From a checkpoint of a small transformer trained on Wikipedia: biases, a variant of SOAP for these matrices.
Each number is 200 + 30 x the weight over its row's rms, rounded and kept within 0 to 999. Layers, rows and columns count from 0. The size before them is the row's rms in percent of the matrix's.

# layer 2 attention query, 160x160, rms 0.138, rows 0-4, columns 0-159
125,173,218,221,203,218,214,201,199,179,236,180,222,187,188,168,202,176,199,125,160,208,209,173,149,178,216,218,155,201,228,221,221,175,190,171,194,238,216,188,243,192,232,186,191,224,182,168,193,222,191,193,144,212,161,223,231,192,157,244,165,193,225,231,183,216,203,193,197,204,204,231,164,217,158,212,211,200,189,212,209,240,233,118,161,211,226,142,189,231,199,183,197,242,136,218,166,172,228,196,197,188,172,240,144,249,226,244,157,152,172,156,221,229,227,196,204,236,178,190,226,235,186,307,200,237,222,193,238,150,235,229,227,264,236,244,192,179,194,176,209,207,206,185,137,188,156,182,191,196,222,238,197,218,190,217,170,144,237,202,239
107,269,193,159,163,181,197,214,147,239,228,257,215,187,176,171,215,220,198,245,181,204,267,226,193,210,199,192,192,233,185,204,190,203,201,182,226,223,183,140,173,308,166,238,156,177,160,270,191,220,203,231,208,204,172,202,181,169,212,229,225,148,238,200,204,188,150,202,162,192,176,249,261,198,156,207,201,227,184,227,219,170,210,205,222,208,169,223,227,210,218,194,172,245,163,215,200,196,229,223,204,156,217,226,210,182,200,213,189,215,203,216,187,200,191,189,161,175,162,189,171,216,221,178,149,265,149,267,227,247,236,207,241,196,183,180,184,226,187,182,202,210,201,190,143,269,166,160,203,205,170,182,197,208,227,246,214,210,223,151,163
102,211,193,229,214,216,203,188,195,153,201,207,192,215,167,197,227,208,182,149,219,183,175,180,229,157,194,208,221,168,178,229,237,237,246,206,231,137,192,157,232,173,179,164,227,205,201,211,202,185,252,154,183,166,202,176,248,246,172,222,176,251,187,173,168,187,214,241,199,151,222,222,232,180,247,212,226,231,246,198,161,177,211,218,211,144,189,198,179,198,202,252,147,226,161,150,179,269,195,185,192,234,235,203,244,131,182,156,225,205,193,194,221,233,191,204,229,248,275,183,230,186,206,201,217,216,135,175,231,208,219,159,220,245,225,207,173,240,162,177,183,190,216,206,227,228,186,171,138,185,235,241,209,224,205,134,184,208,176,159,233
112,238,216,221,202,191,295,229,178,202,157,221,164,231,141,203,225,242,128,198,164,183,213,230,201,217,177,194,174,185,172,211,202,172,189,173,184,157,190,210,216,193,221,219,203,208,213,292,169,228,212,204,192,181,188,199,249,235,210,210,194,238,211,188,198,205,89,203,185,209,193,204,190,224,218,198,263,196,252,228,148,227,187,230,190,197,159,150,172,198,185,179,177,211,153,169,180,214,220,234,189,177,141,226,235,178,207,176,234,210,172,255,183,203,174,171,209,187,220,149,232,249,195,207,209,213,196,185,174,167,234,170,198,210,232,236,230,247,181,180,183,207,177,185,224,244,195,133,167,197,208,177,263,217,228,178,155,219,178,240,221
110,224,191,240,199,142,178,184,230,166,190,163,203,191,200,223,216,189,188,194,265,218,155,174,189,147,242,154,257,155,212,180,271,236,249,221,216,179,189,242,149,160,222,151,258,188,233,175,199,199,211,195,177,178,236,233,196,213,178,150,218,237,174,179,188,203,261,206,236,235,200,187,166,121,217,147,230,222,203,139,225,183,148,213,219,195,224,169,206,244,218,203,219,209,246,219,194,207,184,198,236,206,242,164,226,171,188,116,192,208,208,236,183,187,156,202,194,232,218,177,223,170,237,195,184,183,188,181,203,237,207,181,178,202,233,153,207,147,219,190,211,196,217,261,249,180,221,184,185,163,206,224,188,179,211,184,154,208,219,208,228
# layer 2 attention key, 160x160, rms 0.133, rows 0-3, columns 0-159
107,173,211,223,186,164,218,269,180,234,178,249,218,181,151,190,153,239,216,218,193,156,229,161,247,171,172,275,199,193,212,197,187,184,247,236,195,202,208,188,278,177,211,235,272,155,87,206,180,236,225,201,156,241,217,175,154,209,219,185,188,206,186,174,188,183,175,152,166,196,181,197,185,231,230,212,217,210,217,190,219,199,207,212,207,231,196,219,192,208,190,174,221,212,194,171,223,201,194,179,198,213,146,228,235,174,229,179,215,244,236,182,188,217,194,249,214,202,222,220,217,239,209,197,210,192,215,208,175,170,253,259,226,178,192,197,125,197,185,240,196,165,209,164,207,200,201,190,260,189,149,176,130,187,237,189,257,187,194,218,222
103,204,217,230,208,273,243,157,188,225,233,136,230,194,248,204,210,165,180,223,210,217,186,213,162,179,181,174,225,169,163,162,172,150,187,210,174,175,149,204,164,163,237,210,173,187,293,187,186,193,160,155,222,211,223,234,178,213,185,207,212,195,202,240,245,240,196,213,208,199,188,174,214,155,185,200,223,243,230,186,206,219,141,197,211,144,217,226,231,180,179,210,160,198,256,212,182,149,160,232,222,154,221,154,217,217,185,207,218,210,240,178,201,214,199,143,169,172,229,221,198,163,206,189,147,177,263,189,217,219,159,204,195,193,250,177,256,252,198,160,206,205,160,180,218,155,248,208,187,240,225,190,203,172,160,194,189,203,146,225,187
094,159,218,206,227,151,251,270,207,203,190,188,178,227,203,187,144,198,237,204,192,175,207,199,194,166,200,190,191,219,174,234,172,145,217,197,225,195,216,213,245,194,171,179,306,208,103,239,221,226,215,208,201,218,225,197,209,215,204,188,194,167,190,186,176,194,252,166,163,191,208,188,132,203,167,238,229,181,180,236,168,241,200,234,231,192,190,197,235,240,188,185,241,156,220,219,209,188,178,154,215,176,152,210,217,108,223,206,236,201,249,225,212,225,215,252,206,164,234,243,165,223,171,158,230,248,221,206,210,196,250,235,231,162,208,190,196,215,218,238,219,178,183,212,208,196,194,182,251,197,159,206,177,228,242,236,177,167,210,181,213
118,169,237,216,212,176,245,231,156,233,211,176,187,210,244,176,164,196,215,174,204,172,240,216,156,140,197,197,225,213,118,219,189,150,230,212,234,182,204,211,238,163,163,198,254,234,164,254,185,206,251,177,203,223,198,209,194,204,178,234,190,188,196,211,193,225,280,204,139,144,250,190,174,189,202,248,185,183,211,224,169,226,171,246,198,193,177,193,242,248,209,202,181,163,226,162,227,180,195,206,227,179,192,196,204,131,229,200,201,168,235,221,200,176,225,249,190,173,206,229,158,210,176,169,205,177,214,221,247,249,229,273,211,177,169,212,199,214,233,189,210,183,198,201,237,212,208,223,203,276,194,261,167,211,241,233,210,173,164,158,218